Each number is 500 + 40 x the weight over its row's rms, rounded and kept within 0 to 999. Layers, rows and columns count from 0. Numbers have three digits each. The size before them is the row's rms in percent of the matrix's.

# up: layer 2 MLP up, 832x320, rms 0.0492, rows 824-831, columns 64-127
# down: layer 2 MLP down (transposed), 832x320, rms 0.0674, rows 824-831, columns 64-127
# gate: layer 2 MLP gate, 832x320, rms 0.0521, rows 825-831, columns 64-127
up824 106:529494544533466470530572557459525551487450553529534446456508465528508526504552492515405494512417494523550465414494582417516502514436504546473508494418550483519486478525483482523444490521521509
down824 105:492438489617505460505466508512530470531485506528477493424486504602477467460493478521459459471436491492480505519540509537477472512468418531505548523459480446533496453506496507518387539469495510
gate825 105:441446488550496385478488539534503520471472452472546480546458518506581484559520467455549518450413456547584470516412546522450504526483477549560497469525534502512534506467540536491496430538515447
up825 098:532530469533559456559422490511498468435565493556428462439501475469431515490536557469431410446555506483504453481484526540526556510463527500520552550482501506478505478486482475470458445475553525
down825 098:548476489498544480483448521508469523390483416544531462550518502513454529500485512510434516489494540449477441566541520521454573600498480471546492535545495486521554446484489479458493489470470527
gate826 102:545508488483419504507544552476443545523483473490531486482492409490497488472489509491471440507442464539530484522470576542537490449511525513555483526530553502515412473481530559491465561484571465
up826 094:477588504499496491474588479424557546554449482475484471547452453494551451463436421555570518529459479463484530516473459558471452542541451464501519474523515571490506497496512534464561492500530520
down826 098:400525497516534543537456411518535540497467521464526385498468530457514506470426477513514525505479529472447512537487504483426516555459501488465565498459484519509536527466518488515521456511486574
gate827 096:558443560563504495428456531477498500553455452455445564451530498503515480490500457492426473458525493462481489505545571542471487515482570520467495508461460493513480404540512471501517464444486492
up827 092:437561561603497482541464489509488489494482522481548503512475566519474507462529555526506598470524493504551528446556535479461517461560502534506462406474527556547458493518557481493556559525528451
down827 093:446510514460577520476511528489480507504519620464491464467477544515519509488476545493527496462547473525486441496453491463470501525556449529465484522551519478504531483501512479460455498575510548
gate828 102:478467507460499506532475577519466426520573452410475533471436441419510467461479478416483525566506532512505539507480452516457567483513588583498523554550498485570526430466446555451484539498521506
up828 096:564466488542573546538430468485552578455496549464521399465513511531531464491511481502512452519524467532559456465502508494500447519446562506552488479420489539482496522451542527484550538437451547
down828 097:497477465517574496543523549534448506471488514515563438469524483458476479437500521443524458552492506478520524534488519449443502499506516502559544511549526481477526406489448501408497472462510495
gate829 107:452465523542512605583535500490515508422518489536503493542495463467551552443486518520457491579480429441521525460526483518518512540463495537500465507359526528448513496492485480537518535487511518
up829 103:568520508482499525486578496533492574563479564518463544520478469460556478521506546488543542423492547417466511476552508501532527540548447522475431490501467529501480466557468544517439461526475479
down829 101:439513463525521518544469498491468565507514545448521528610470472493498453550426484481476555398479510490539519495472433532552403505491484559493472488568507500551446445570553531551518550486430449
gate830 100:465441548520523503516442466535517497517481454495500561595489476546613472490377527468467498479450517478638479460502541526460416410488479511482462446507490500441496510524549543508464504474483457
up830 104:560445388502523481460494586439542466496496496471522549472475533514548519533484558471550474543499526501517532500596519418485541506502554491533469492473531475560455527441556501552486447466471582
down830 101:442455524500562491546494488482511509560527515457579509555538549551670508494390487453487480484488486466570490500514508496512442435556465509462495474543478413446536478477510471504511470476452460
gate831 107:481490526428493445539545510474529475475465456480461532505486511490548494480364519437546488545445558513562485464530496555410441449517451534547516438573506533504443479503571500527502589482551427
up831 109:431484494436516505455520555508474513465470529528553491474549522477497491482569518564532510508534420564499523527423496549538499475475541490443498476535434449512535501476477530464509449539502506
down831 108:439396543448551459472481459538487564469486499477484500450519578451537531459529526469559442509510475523543478544445518582432447460536490528536525427560476468475469465554562491566547542497570480